python train.py --num_hidden_layers=24 --hidden_size=384 --num_key_value_heads=3 --intermediate_size=1536 --warmup_steps=200 --z_loss=1e-05
Each number is 128 + 32 x the weight over its row's rms, rounded and kept within 0 to 255. Layers, rows and columns count from 0. Numbers have three digits each. The size before them is the row's rms in percent of the matrix's.

# layer 13 MLP up, 1536x384, rms 0.0844, rows 476-582, columns 0-63
102:090143076144089116092123157103130065075095112078127188147114108121149143116149081116131143183129147104144130140147167115131098116126133155141102115151143095131096149130122089156132138140100110
095:142144159094097158180118122132103087089155130130071156116131091127141146117138199096131128093156138137162102133140125117137152109166143151078113112129093125128110143198136092113155100074127079
105:099109136104138112161109114175084147154110101120186191146095187104133105169129074039165121145094184108108138062154111111159129093151135144095112131172091087124188049159128200142171141091150146
097:150160134128174102100079166093145146221130132152074099134138154146131105131132122107138096121122120103181127075112100141131119124104107129134074089103137067117101153121152118143108094153092113
102:167174112084133134116088162108169091095168134071069141131042111154141075110123046090070122138124123118091163142148121108076118127148112105141140159087107094070121150157088171147146165140160146
092:130119142150100130138102120086149164129149170137102175130097127126135094188116107134138095136152069138117160156110139113088099146170099147129138133133151212085107104114107116167137117085103136
092:207096127170127077092113128103168139095106080129166146113133221124080070072168123158097180100109156129142157157073180137139097113142128143134166136127157110117067110107126159101196133132056068
103:168143135117085104140148109111176149164114081085139126110110140122128097113109163099131079060143141143076149122150076080164141124136152085133083107115194165080132131125149165131168150081187131
101:140141196138161109056088155124161147124174084168157121129144106122155130145148129096081134169102169139127144131082146108132172141157141114086103120124145129185116144115162085211151148129142119
099:132089114140105137153126058111117130092057084089116180156146129096094096159123146154081120096179157134148203148144151138173123144106145121147113102129139121120118022151156160147170063057122136
097:200071124106175139116105156062128127140022154118074149195182161101119148143067134117095183082130111135154120148121106103140076136143145053163108153077102130096089126131159124108108137168135158
101:125061147143126119108127160105117111161126147130163138099138102129106125132120154152123169164148136106103139124119125131143120132148169062180088128138135165141110138166085114157121165147162136
090:133169088190123052159145130080126170147141098118086141145114153079177137089103057142101099140112071118118171113079149116205089110106083099148100112122119120104148132202072155136070167119139139
096:137148138111093137160096094164122075125133202137148145140110145206086111102071114124113113133146122116141117188115113099105164144153101161174065162135140130128144188095151150140115128144129112
101:160169134155118111061115158165111132131069115065169098153107187070070103078165113110111118042101096118118111183124082152121086132138080141175179068108201134136154153103130147214156115114082088
095:053166100171051194172123128149128107171094183161177220183126167139094107158045131092108131115107109168109106163127120126074162116143116100150077069163161154124171124067134127139169101093119161
102:121146172150087164082125144111101165095123128117160146114075109127096138138084134136082136141103124208235163102161162089108100136164115139121171095080113125128139144180171150139114132188147081
097:123109156148138132111125146110135067110118172114137151133201090147140159167121180123144134154101121150220158138060129114144139138227166163070159047120102150134081059086161108135111135139134095
102:149171137144066127062076162111132127075111131098106159101094150164142094125162160118124130103146086081084182101138222125141142073104132122168084126052098150133157123117205129080132159145115134
103:136156127099161104129129104107137113124119110171082088081108120124099115167123137141145165128082119169124175086124150117077111135143173079120155164114135126073096128140136115147065116123091065
105:114111082079125134120101101074162090187158103175118109161123105093129073096109117124115177147101137083045150170127117137122107149110103116086177126144130118129127123131210132144136085134074159
100:106083136138121097134142112153044128146097107115137218061081159143130154162142095114127138122173160142111153164155036088153146095082135113065151089121125141096159116113161111083168120130068116
105:165125142113156082102106155124098128120162156148216084175126149119162206173121128134145096088140137163134129104139155125122132210167176185133105123144092156076153061102161129141161124088139136
100:176151139089114125116141124134114144132123073141048169051079158100139114100176136098080197153075185103109123116090141165126146087167120131140126052171154100184105173148108136174073103127098128
098:179122145116140114134104128177127152125155153135147077108083099224096048127087145182145131085125073117124167123129125145129140153135128120117135084081145144133175137148140154156135113133123096
104:057141131120116097136138152197133150069129173087146191181032151091104109175110105142133148105145137157131113126148181090121165126092081128130113117159129128124135133130152073140151078132132176
107:140154182165092132155125110151140098109110104154110103141115107119147097136106172111124103087069113215126118140115123099093169097093104184145034100074136185100102085098088156149155119145164151
092:085170134165117099086123126160123172138103106084104139156139129141146147124160105149109159176155121124121207100132091163117152100100094132134131125099177103146114153156145148124143140122128177
104:111056118147086117063161154148102089100086121084134119139085129144119148156121115107074119073116130186077133124112164060111101106103124130121132091143152126191115144134194126080124186076163147
096:097167140149148141124103117120156133174183102126099178082122178112084143104117146160131136187145091159154162127093097149119161167143131131150175177135095088141138134096126171154144153114175175
102:083098099134105110119109109149087152096067131133155132156081157120091132085138174151122134132139201079084110123074119101124112162086065155135140142098155103095150117156153095203101163133085105
096:120133123126225080130165150150069071140040116146136119148134181082119152101109109114107114125140106171052183117121094126075089136151140169163150128141155143111121126099110129142125184101154055
096:140127098118073172092108135139131118182152161152100175174183135149135071131144144101134182113157103073146101118105152154155159149065091155159130117114073133144096168130118137122094142139115152
099:168158109150168142109187101066121166165139103116107115167159135101147124141076127098122068123118127114187127133108125136160112148056155089123124103170170069143083122143219069138173159068114180
106:146131102106126139145164173126081120117135166095086085125127095136128107130126102044092140145044119067129128129134164126101166119132159100168126104141119151107182110140148132169102120119115104
097:172142132099149142130135079084141134130119175179146129197098104129084089161137100212108121111158151152054085143153114122107146108155137104139122156134149113147125144111159188082136178102144151
095:105117139160129105130161113103108091144115108122124064108160239147175094085117120141133091105183105149082098172147127131162128106160095154151107101132050068134082164127145150164133159054177114
092:126128103111103135134144106173149113096122121122093211102130125193118105159190033134174126144066114139121097147077181096118179076193144168095103168166112170105165129138151130119038145115106114
093:138130153104099085133163097085101079112191086158126046123096133135117108172152137178133082075085121150159129071094115121181104152124100169129096176112117149099188133101117125149142091124116107
101:120144147066136139064129149102102138139134181187151219163113078123144106122136155140099151135103142148112090123160177101074059096103129094129066193119149106155102113038182054150091132128136118
097:142142197110137132126184102094120167157132134055128168153199153057183151112111150095097120128137096137158155132142098089034156112135120097211119084219106117119113151120124131088144139135121144
098:086132108064129174171102102140135122105119120164166120130143075205157081113122200145110139075086133109153136198116148129201138195144109200147110147196125149117128193133168137134114147150079145
097:149162141114124109089164087121106049103158118133176182106152112131140094089122083100122152150142069116118060151202173166122147143098117125163098149114122162108123139113152167111131168149129151
099:118150169151166096090111122096088077167105163065118120235142144154104149117159149160106129137132172121137217160165178113142140117176139095099161133136095119142146160091120124152131127104096194
102:096091120116146108128102089213077082131137099202099171148140083054140091125123162084211167133073159106149096133094144145050133155092147082086121174136137190120102126071140136170116111098108130
100:110109151065146173132171132082107118141116141147164173079134097097132092134091163097142142125077162130142187102097099127152064120134154117148142127123161136150159105121149192211149123148145129
105:082140190143094158133130094153121146148142191063115133140071139111103172150150142174098092107091087127072135131120122207144146171108151174065084176045131140138084141078162076152109140192106086
099:168160165148121117152128099152141126088098199133179097101147075117120148103105107119144196120165109153096151146113087104130174123118167154098120109173148148168094128128167133104082183115195143
095:125067167153164163128145149084093100156133155157093071105108159169155119158100121171123120095134104106123152111088165105122180187113124069155137117107117076130178050080166122125165099125106115
104:083119112158101100149170149090084110147112107101143121133170169158132127129085148115076056128117109108155095128112169164076114127078149177172174149143161149133131106067129067164151138224162085
107:146102158102083116147117163128214147140123101104174126115118115137136153122138203140105117175081145122133163121059161111078141108120114168072170151085149014117165113135123173104129133121194158
103:095137136097084098106072157086151036162100167145104089222127148112131131141132149090122083091107144156152166107179104191083218128146124180114132139104120095145113150074140085120155166130122126
094:183124115145155160169148151145151119155138117102071152156147162109140186151138134112099132122119120126171110144094082137078069176132106143153096138203112102041184114097141111139115047142081120
102:135144137107109144166126149118136123089179140112204154117112174099123107153141126118090128143117183156066179155167117175114134117099162147120077134174135121122112076160180106087088125140152181
094:058092135104186096102111146085162065137122143105145135103139078146125104159113093136131097109126115112173105133148100143135081174137170126112081122151153166198102088141133137137126126101120120
097:094145111133111138138130102098140156159113139153128173128092147107094126087135116172167131100078174117060134120154128105122154076076137136150090120100077138055136131130115134154144159117136150
093:143172147113148118123064175163123122157151162105070162168127141136130178086194162102172100090107134064161138087034131055105143160084133155068176069088157058185103079091159077168149153163144085
108:090117183119144135127113093157158095138120091082092124173110132143119120123123164121194109118123101117122118066102135174066148190157165146104098090152073126086190145163102189134104120096169143
099:103157106167130177127194152134129115196121132075108124127143132145098161130047110158084138100090087138110090076092125092121109052163122125081131126188126136110167153104157132101179149164124111
092:176112167084159036140103087137115149101158125147142118133122099121100131134132106168151144086160097138109069137163148122246140200115186158075139120122094148071132160117156099189091118206212175
096:135128155151130104096139157101104131133143095181116153089123144119116158163126133086151137103129168094149106109080107188154109135111136128118152111053132134141133128148093124149107098148137202
101:112132135088053131114156131126199199131180091116186157164117099100127135161125129158093129182079096121129147120162147113186065132138130099185159118158166159140121140155143154147148145094140084
101:172136157174097135141088134162096127092176127127205132116143118116121145124099180135159141143148171109112128132091142104171092165171188167158137138065133139188119149211087172144152173137146132
095:121088135101183136094103162183189094102107108177203123139105148059219132174114148174111126089136146149157179077150094080090146123140073203132169115131128137110109120116166142107128186147131131
105:142146105142112150192157167174043120187116153095139175106131132178086069092109101086116106119121062131099107101088145129140173131166146148155103155082064141166172119128165119190098168167108144
100:128202151172132188158053079146151146126181066169119119124163155187136153084109137186147184146108100154139134191139165073121130144090092172059138080231153163123150084153131126168132125109132117
096:119139140133125146170094144108126150144086175135138165152145139072183103124163130138147060148127185132057127174135165094143151141113117142130088140107123047163132176091200116085087099131064111
094:177112129137096149192089172145137103151106152128169132095125156085146056150106103049139112165109163180164133122125165142113158120129131105095152118149199128143147133142123085161157215137112126
098:108156118163153176068117152107064178110113101107114143164172126178113118135101113144126105171087184192142120081107093091093104084102185193087157152133132124098085130118124133118127087143117098
103:120160136148119140121104208069147089151097120125124092160158162112169161152075163091080104123162147126163102099130160159164147125163123171074160160177065146141060160113145173151115137164115134
100:144160152127142106158090134132190118124103108147099136120164128107202106154113082113122087178115072137072132113133182152118127081154135126115108071128100132096164113133125096162164134143130134
102:126129168133165170054194138072161080094102095129084159169101093138128127131165095123099136065135157148131087124142140131063072171144113113126141151178115153110152145137128193110122150096069135
105:083105111141128105066132104187178134097123165145220158103128092113137099082123077161148169098160163123164157150112145136108120160097168117192128123123132146126128136132137137147162115119138192
103:084123130088066148145116103104170187096143107096103089081137117156125140110129167134088121088048087138132109079131084162158065131129099122081074069111114124209051149171189137156124163132149170
100:117118201150167152090110110131134130146098092113136181124096096161102079115052193105160084076087098130106180117152153158149128131099100178126126094117093125135158055074095151113102133137117177
102:155115088105154105142127168131114145071124098191123112170056140118104085141132107106129127120151109098133177188165104120133155139164102116131074105181164152150146119089137135096136143085107140
094:190139071144099139156163096105117101154157122128112152144134133127132135117112133109083162103150083106162134118111136136139198076111103118132152135159121083172096095129086076132110180132126154
103:118252158128143022155111113085116084131119162138109071114147097134105059054116069095116122172143171137139099202140098107152146097120175120143097147118180160129113125105096155158122149098171143
101:127119115167149088087132168096143161119095096171082155125129116092130077151097143123129161159146110171113183131126117121119109136117087119161104104145149116138103156142118102118172117115069102
100:189105150165083107139160159106099121154178128145166162148086104103181200116098091094165134176098180187118085077126117175088142141143164121189126179149157109110176098086163095149092131116182180
102:155138142089163177097137171051133118153107108138141128123140138139099169103209110113098213105093131154179166143139136117094125187131096160130130158124121092144149095096128131092069114115101138
097:167160127107156146123206168145100111140159115161180120087113106089126124129088125108142152163139100139168112108125117086170139108098096084113106098098113161125135135126121089141113087153050176
093:099145123135121148166101138125119180147167114156094157118183133069110165109125218087186116063168108154066096170158186103118118118152152147088173124115114084159093137159140112193136108090144098
097:170152122130090121079121137141130094127172091116053134098120193096141102127126095079139160128136127140202074140097116191083201103152139130170112149204105076110181141093141125062126104126152143
102:097044180096150133091123087087127123113111092142144122106143140064137217143147129094159118199102114120206132134155116172146123130168104139153058144093140146094088141125128100124149202102141125
104:105128115106162066160157154147161108126101144172120118159082110096124203118107080161188113100167156174139099140059066054165176081115195164096111158159150122117083098165123094148101117139107118
098:173126119102125147118096077110144065134144133159111106092113144189100129126130161131098141150055128167080141086085128121210135137062159118126141155149129151206106144155138155114171182163169105
100:080162167131133119070108163152109142160099169104112159157109138141154158081085117190087125096136151101196177136087164167063103123140157119172112158175099144123136121157152113113120116209157172
092:130142136076136131121149126149112131063125100132081160102066190130128113171137183102147122161126097122135161151161145132126182142119071192094122086114110138153132139113152083144119099074129117
100:126117142121128167171154151098162088153136100123110110162134115116111086173155142145147169094111100096200138121148107150131107172123097187104134137124096164126189067083033154123180111114145183
100:217110124068170079076078146177067135085113126121084094151181158120127068108089116120113159121093173122105124143163165058150105099152108138112214184103120118131134120186128104126153128065124115
098:200145162110074124160168133098133087085162104139138145108173111096098118194141133092112104110064126153139062121182173135141120059122071156142144124161120131094164108116157198103100110158138106
101:112139162161121135140109104134125116171115113146047147119088170136115146096099103124095105142176113144046146127122106099117215141128172163123077135091118178095133110150097140138139170162145142
101:115160162043081112137103124126146165122135086110122129138153138133103070133212111124120070082101137180183128124111075106167172135143107106125144163131141148145100167141120110136101114139113082
104:154159136077128109182162142124188135174131107064143118160131159084161108130178090142177130147095158070168122133158155119159093148140113106073124108134046105092095113080144130153132168116109124
101:049100127160150151149098185191145129110119145148129103129133177154156161158110138108178167177126210073121134197122192119113171096128064094105120135116098161094112132169192123119154097145130086
097:155121131126141132086183186139111154049144079076081111126149142125129132131116122121134100169113145118112082064069123125130146104187156097181158136138161116123107158075209135086086104150120142
109:162111141149135133075125122126131179129085127115141109070127131044103114102115183095093166123151141134109085127143144122149156109114165096174162063147135199198147129108110115168131128135135131
097:094123116076157110132106114158106117120159133154108169117073127086080165192192191133206118144114124143101112084182093186114125117159100132177163164112153099084139143126126161112190120113167140
101:116093164134098120102159123180137135135148122131136174173126160119133185175081121153103132140108120113184106147116138113098107110114128134118081113132067087046136154105212123068189164136147100
099:092164125089101179094121123125064141144128148100087136078119114131153166163115118104166076117160143126134107111124106074149096079096144112077082136109153193143124169102129149144170100119065158
096:021151173145151214134190116122202106143157171138098128218059195105101153189117200143094102115130151097091120102090143133122088136121178134161135104140122195177142091098133153183146117110057202
096:140109081150136111098121149137162164201128107081173142131092102119082141137090163076089161147165128203151140097147123079149164137145129125139121101060152146089163135107113111145140095125149134
104:114126164140164096107197182183163074066105127102169087111077171144135112141156173138151110165119099106214106139147094189135106086091164129195131124136113122080154111158189194165060075098171105
105:157126083086129140164055136073131126203105123115090124097128116119127124132144160097108107145147131140119103167137090088179134180118055153140101115233194099139087123110141126138108140193089134
103:142122140151099067081068109075069100137105113114190110120159139166123088117122146152119098150101125061149202086060110162140178122133119156081113119129057145102149152071122130075156136137085157
092:159120117103166154101133116131141179141077163155152095068128136134114111063143194143126150091182165126145139126083145144107083154100109087053088125094055074118120170111137137138161084144176098
# layer 13 MLP down (transposed), 1536x384, rms 0.0791, rows 476-582, columns 0-63
091:126136169099147070138152173071133122171138138171173098166110087140069134184109103123160142145146153153083095147090107182135183169158142107098153117134106089134096147083114134110083083124092135
092:125124119135060135138182157123155103115083105160083111118160104125130173103175100127129058138088150144131109160117183130115128111120114114178129130101061168170123086120132083108203173140112101
107:209203161144171098064110176153070167099123130115154156100150149136176117184131093154165123111127096113132118131185109129128116144111077151125148177127121085087122134105143123170180105116128131
097:074189136086100134125130169110122108087110057141151138183087130138134147090131168091123147143195155068103091059128099151112115140162125156077122101082146134054153160117182153084149080088139203
102:117143104088143182149135098149152138182117183114192112098146100127095130147074160164142096115101133185142142095126131097107116165101061179103188177121086162153153176155148073151129084110147122
088:107083111107119126101090102176074165104144079128130151120126123116150187181143136148088125098116116099111165143128157097167155159113152146136142211152144089159123170149132110084110170117126114
092:127162142136129110174139091115124125153141172093134146099138125115148112105170178126138142082098112159113112152103054169099100113120170146134119156137153150187162057162101167118089142133171071
108:080130151083154127146159106163128172130080164119167125115118168131109153172026125193090120101103141158136094110163124145124119158151124103151120099093142101155113143114105118094140114108095128
101:111121106174142113096124186120203068134180180130096070113152109091170145107131124121136135129148149170105154111142153153115121070127165167131075145121149125119143154155111138161083108142146106
100:123063132147172104138121084104118100100146182094165099131137159134156120117176176088176130135154138134166116147085151081091097161111157142064107145110133154112092215082175105105166155095155089
101:139113171171130147156117129128190133199062118178105136144131127172147133185094169099120131118175065125173122158108078127094181089110091113104080048187106168146149139140041005148085141149096103
100:153191167132147112098157125102123114130118123118149069168177170121152109132141139125113097155110181084134151128127138147165147073157183121101131136181153150168107102094148078160134117139115139
096:120162068140127114130096196099064136168134114145075140091146167139093177170153113122178088115123105142133075100111112136145148134124171106114129120133128116135071143112150062096153168134110227
102:035136154150145152173124156142139125159139160175139063121080110122127077150116153109130170123140110130038082101099185140207136125103126118100143106122129141093164126119155116195144152109143128
102:150147087109082130092119153199113126101087182112137182105148220112192114129105099148156072138159125115126140155116110100120153063117139072053156102142102117097092138131151143101107158152204142
106:135122104107169158128136160153142139132090177113151100100110117089140129193161111149167169147133166111164104128166120189131141107174096133132110050167159106103093101122171190171112101089103137
101:124190106122127161073123119127081114137120113126133154132089188114153153092106168144165096077107146173106123173153111140062091145174117131128197202171103086150113198122100168161092114101137127
101:110056140188154121136105103134146142051115114163116128078105120110130122104164124147160173182135135099129149186113100070146131140181108206130098152182116152111105085105097127144086183101127150
101:108090111077103149159146143118095088169111161091153141161172115076130125177158112098133156151142127167094097096158119151118111085162101174125147065180158096151142175135161121066156105178074111
109:173141077144147163088106167104199135119163120095183128122144137155143070146086095116124133114215128138129076116181146143160135098141100123148140136193137128131130136095153141068152121165096178
102:090191180184156164111102086141136070128119111149124164159151119122183122045144111103119156188145102123201150169071163124054148135085084118135188143177134108119169123153124089104097083075095121
103:140144112134168134107133143117134089125131189070175135137128100106093109180176104133207141091148116109125174142159136117125084085124120139162086136186192153117098159161074188158125153091180104
107:118130099134154094129166095090164093023172130130144161183119136136133176110132103116091135132078148148084130155139134126078121180094172170152120135088146101124089088175188144202070167120078106
094:107100090056148102085114172196107095182180149128161115134229145122180135118155126127184117089097126150061094138170143153139146142141147120139106096092152182110103106071115136111144079140116142
098:169127116115117132123172058136120100206092192138178100094196124175128106166107123093128113169070118098152121083060142122148180067131108107120092141188193149065074138143125108114162108127060118
103:126130128156065144186175150133125150131154116082100154156127146116087076104139161196128098169144140133135146155157125155168108085088174136098096062073161147109126111112068130159111096155133097
109:130140134162093123093150190104137081155157102115133158136087042134139091141068072152101153100111177146193116145075108121147125129100116086089178153166110215063159125115154133101172147210135135
096:096110105111145171141133105108113094170157122056133196152151131090138154100206119147142125067104196157087107126144104130141096180158095080095214166151183061091160170103154105120135157171121119
102:120157082153103187117036137118141099137105075125131073134153146155130102129128100131114141106142150128111058084115133165072139158161114062158176091116116111097043155120102087134115175101068070
096:129142148143179177102087110106176146108063138164088160092194188148086113128134145124123069132154141105089164168118135098081133175126181098145132174123100137075135104113082176116104132139127170
105:073135164140181084174149143107171131128080085067117113100128198143153088167050169198155118119131159118127122113154100111137137160169162147089153108119112077091162117130147079139145176149143136
102:149149151148099121146161106068127136110182129154093116113123115131057108094152161162095177105194088076109142087112137192145108111108184123062131126140159120122095157152195129133156133172142087
092:093145137118033109135120201075160154122109088192100123097116085154132172104152154118116100121074137104141120109122135172105167148138134154129180101118188142116098095118131156093128134120112110
101:115113115118103119162176105165099139067079113050067093163104118116116174117173165111136035071063146125136140139111189150104102071095134078094151153109077166123148175163175077150120154095160121
107:101145176125096092147098193143149183101107167110125149219086129117151174131119155132182133094125087105216081103092089138085097140142093140117162111131109075120124133132196130143152125103145059
098:138111070135152136159104162131110119089088138180066121133133105104129127110146129146150183127142095109126113106148043157182118158145159149168103109174095156100112102167099139180119190144157132
090:162069139142169159137127119105112149115144098078161176114070174142157157081178132121133110103116098049161096143103151131083186148142111144195201131095180188111156149100127140149167115143114130
090:152102152165160125100119105112150126056145143160169075131111126109186136119158217167188090112148135069207148141105113186138135192121114119156146125156102132089135116154136093091198131171083083
103:133154106107107103152179111120050168099170107155109105136057138118123121106126124159032085064125141176142088128098092149141130131117145086123162123106103202115126128184125081114104146126094143
098:158121156108108148121121106146132156075134099126169143143096110119133170093216112128074143126074144132136144124187127112131068112164103136124112174068092131172109099138108101149140184155155143
102:104074119103178126124139082175115191130110181139153139151144096063165111161182134097066143132150118172126128196100110166123102152155149163122097097144065103132099153152134133055097148146107130
093:117102134106087156169086125130131042138130124165137085176158120157161091080094048143189047141110166156049175104141123092097110114116128093184137139140091119099091094166130149110149077075159120
100:125112129160086105130132082104152197127125142133112131127095149091134154160139127165164097126141132147089105112121145123123137065127155122150158120139084101137110112155143123132159132117126139
102:132138123153119136112139098123133100146047136145123162163036094158097140103147121137128124137163121194123138167170111070115118116117115167057057191112141047082109127096139146161137109142120136
101:115138185110148195155172092115089152100090146113153061174137082177138136072059158085164136091096130177142143087096133119102190171097198111171175125138124167165095038157136153068141181135139147
092:151131146129152107103075073167130134146095186137132125187089137095147107150138123110083161105089100149089098127108154126126113116153168081158109102128122120077127122143102086136097124083119096
108:081108096139130142107135101095119089083109134156172109161099146161071174100112147153147169108127093123091169127105098131145124120107109084113110138148098095157112178104114092099151120145123123
107:137163135113169139101149143114132111133111101138123197127152164182129178131100086150086137164089117090140111164103177114163100166163112106110138109173071077131152131085152069085146167129176121
095:086152130168162081168116161124178150199065202145118131127129131148151186160082176147132119086203135185138125106134090121165114097109134091107158114147087147185179118119175160080131104109134111
104:134116123105142155155106073148114084143118180131091116122087162103146088114113123117120156128141133108106121207085176088128149160079149118120101138137142157172150128120118137138096113116159144
106:151106104144071070144163122117192085163108146109127101114184158136165120127107090085167109117192105082095116096080105123131109128160078112032106142159119112091141096126094102083145141164168124
099:087113104083144152131122112110133125130103160076193039113097128127170124132102149083071156157131140064110174139111104120154152032093131128088119158163108189104105176144158182114126130116130117
093:139123157110164080155100139146102136079182187124173097102139138092117129098148125195192183120177147145182154105132154156212112135100158101090076176120139103121199124139150067125133139050160185
104:173134137138052112161097071047146105077086160152129101151087124097114135076150073120062132134110167112088121108143095106133129124170160144176135145139137095120125027120106128084179167173150153
098:128164154133121158118127132179117097203123115164131146098186130103187166146109121128137124144146121073109169113216151101133134123141165175213140142145094170112108073173122162108153044105147079
095:106136120130126152084113162206145151089081124185118103099175150082096112116162151118162184139196120163143147113144136082149178138104164156169139082157181167117086120164183098142164177160128147
102:168102156149108127134108141110109120153146135165120181147155147141126080121165165124099133130138131129089109113123163111100113107082156139084092119111140136156106132081212148136132187152149067
114:176141053110119137136152097173108115105155146085121091130145081088086118100142132075180146121037125163141129172104141100137155119070142135106206119094130134140131112103113106171149087160095132
098:109120178189093103162145201144121131080146106120156135109112142124135181184126146161136188114129144123154059164154116113158096161152086158122091147071111105137076145144157150082146078133114094
094:135064127083179111088083133159130165121142149119198180083168191152136134128104147196105109150131156170102068077147109129128128162135150107143154137170152124152119137164140182171139108077109139
091:109187115096135154066148142091168123153139121128159093196104211148133142115118119084171160141148162083167078140069139116129101123120135136141115178121089133132147084093141171143119095163127118
096:151080117127128099083097127130126135156096114159191143151146137066112111214086129124051101122121120154132160077066122083079084095178083155140119144098107175108121098121127152097097085157166142
105:153148141095110167097092182137110165082124145155160169128126146101127140169135099152133139168099178107118144134189155086112133113131157125168158062143054120117135188211141055124120068177139170
095:163131086144136166156090158094174180087161073145115153119118215136134121173072109163117143123146147113114191133128116137113084066035110156082091141141136149194141143141137152104100143133123134
102:019055131114129088109100158175173167111086082133096164103189152142138186084168140180139144150067175097121130151065165131137234137131142122112143154063141140159097114130151158169124150175168088
105:123187157097119149113067127135120147108115154118138114078144121084116130142189098150159169095102075162114095176112140087089168101185093095094110149107118126092145072129092145130102132165090145
098:140138137084189177077118097073134100114128084149136144129052117124071114168086115105166110137168134114123165130181105125176140128124167111128087117126145105108197164150125157170058123148159134
097:151106087145100093138163148099137104112138175119146093133116130132110108116109162085119143177176105142117101113098121120180150148107105137140095129169117106174146119137086093126143143117091080
103:116113152092102139070181141165133079150092071133108162177097144091179208134140157108104136190093137129075124163120165145158125110110145083064121132167144099150115141089111105141160116171187079
096:124208065126055165171099101131146057096142089149173065182139140103132129125084149100107095084071163154122156162187090157184120162118108151080144117154159156142104136164146162138137134141104087
104:090081156113107131154053072133138101172126102195132144105170159089128130134136093110122123175167117139117114103133120145148213109090137128149118170143110164151196147082124079139122142115089138
103:111156131089095175130101196176113077146135105124117096095090172156077088162130096163152085130074126099113122118135072134189190074100113099127192167112151123129119101127110160102092141127166159
101:119131136105139115126059145119123139156089154110119198147155123101150114125219112095138161135110152135117056127100113121129134189087067130204156162154114143111115139144058149136074151084175186
101:068114182113122070153137107072140132159099148136173142088083149134153128119188173110131078158102162169135128137159113150112107078149189082163154133141104042081143126120120140145077138114112088
100:097119111136110085132119088145141117116106078108103125149149112120107096135158158143158094136125170100154113192085124115109132153140176134044166104146151166108178132099136109062168133138133133
101:128078092107199131087142180177130100131096140165130127120141163139099142137195113091076087124087123083162081141100219143180168143169114148072136109075119149129078132179114107176120134128174151
099:180155099188097127156111170148055170126197125136110144135138070076095135118106138151172116131126099189168115176153140118088093110124130099137175094162146136147140094117195124131134155117117120
103:160109080076154183143155163187112151109085132141115092136172173151091130163120154186181142150115105125154128092177161097172097125112140169134149082144130133196161134127107089102149134175134156
108:182137147117106118094127106105154102112217133121171168100139127105085149128136161145106111213149167178109096147107207101173104137144089150120140115190126135168147153138068129145114144054160105
098:119112121174110071092129170094136138154114126143113129077078099087143118062118112167141188109199191136160117116139143172171162094140129145140135204173083155095170096144145134100188136107101119
100:163150171129093146095109199125161127133096115163086089130154080145114203150079146126159134129127135127138128106185086161069149131108145147155171167131074138171171131161140141159062107081128088
093:127149208160151142160112122114159120080101124142094121111061168159130126199093146155107147163127151129159158156165128132103113153133155093166088129147102143107120154112141177042170153086152091
093:140072135143148173140160128094140107156153142109072152110126169110111126144108102197098151155122136065153099115121119134107133127091184145208147156087144157089167163141083125148095117161082068
097:085070130126098088125110185140081155162177139097154154140174093136181182056152142175115109087159130096099182134108146134109159142068111116146108192135142154127183181152118164159149142127107154
100:150140152167155132092165117182170178103130159090085094075135095183141102109125150124108128110103105112174138138145116110110105123127134108147112123057105111174115139162166081133114139169133143
096:081056122199093055123109147103133165118105146106084102138139176161120112118127147133147127215149127117157139143151137113117154146152103063166082154117148179180139117137084150123112101074136111
095:098134155083145085152155127121123167108154137150123130109114118139129099117190117153109167088164132096090102187136147132147081073130167119130126109150101106130160183127095123092108117167153078
096:108186116151082155096107057197190137130094167120055151133099137126149180161142127109090114143100109161132092140173113120140132135122118179090146159097128081123154135177193099111110155131124112
096:152207153090133124117083148077150134113091130165121139060151127189186083147107107121107101154136154146083150078135158102163129112139161122085134123178142068140155112096095158121184180117105152
099:173174154146125120134146141135217113111082087193185122094089157132136198167168145136119154122204104123131155111138153151157107078148150186165162119117184144144131080123090081144139138095125156
104:131138197101120129126168097135067136062135086101099134158123142167140133121127112120125116079161165107147050117140102115100110194159077154111092150210157168110134115094169158115074110122124089
096:160206107120121126163179149130166229039112124155142121090128182145193141114108156137118130132098123104103136099145139186140154103132142130099109083135154157147125083076089143204130090109125126
096:088131119177153113122154092165050154158111173130128099094075152105094234130177121125154136109113079119221165137118156111154130151131122149143143088168143078128139134118103150109119194113146182
097:122178171135101126154180137127091124181135154096132080106161147129139134163154130154111176122189140140147141093165139125135111122121155150120074136164159156101151159116141143062106196157083190
112:127053139150102120132170171083072057089127140108145113139054102173090214144119136181151139159174110075109094112174118088122113091134179148076112165109128143119147177161105093160130143122162116
103:130122116109143097157118154097140182113146117088128112198130151171109109076110140091147134131093146110062116115129106091095138094154150159177115160076092126161166171150153103164126103160134130
093:072133139144130169143113122128130134138125086138118114133128113128117099079125129082095122129130138149110126103118100137165083152114106129099149171134136158086105070145183101127167074112080161
106:122107131161114060091108140122152153104117089061140129121148149111168197080146086105123158084087113200104161137111177129141172127155102177098107117141117103097152179120143121138165165149091141
097:078178120123125115162176111195125157154122118113142107170075130097075152131075084129174077131106127105137150155095147144116116128105150185141109077105149128108127098066170145140102130103079103
105:100095194173127131113109153115131136146178096118153131121121119183077136184107139116101156150181138095113223118117138135199106141190178085143122147027070093156092193186122126131130099153179124
104:115159126149087070142166173073138145186157026201090163108125108117161137142118162115160159147144103117110045159067087136145158141077076145129149134126124080139134060189104154113111099124167125
095:095122105074122128120190095101119116107125123072076121154088138180114072153100122073117131134121165107174097146123149077133195149097160118122165115124125159161137158196086146131150136104103114
097:144117202136127175103123193104098100065155045133094155098130094160109171110128148080085149141166116127092144109167145154129137089123125061149085101097129135153125086185184137117161090185127172
111:175137134126148154071103112149076155186108144146111113198096129099107145088098075056127125093113144125115119149152108097142176148145100103134079153119052118110129178136169086133183200213101185
101:155128115191127125118191148096161120127167146105115106133108160150138153134153159073054159106130104185145132136135105091123122087141137099096158145122087091111075131153139076090086182092135137
103:113140182125132079105099082091099071142097165056089154156095115103127080191173117069134134114104149111156160169162100138131097130117131103128130140146128098142107176171158082091120101108158117
089:094103176165114112121096115133093170164134121149161096153136202107098196087177139104170120117170101155066158136104169081107207141132138144108106139123084151119122115117094133079145115113147141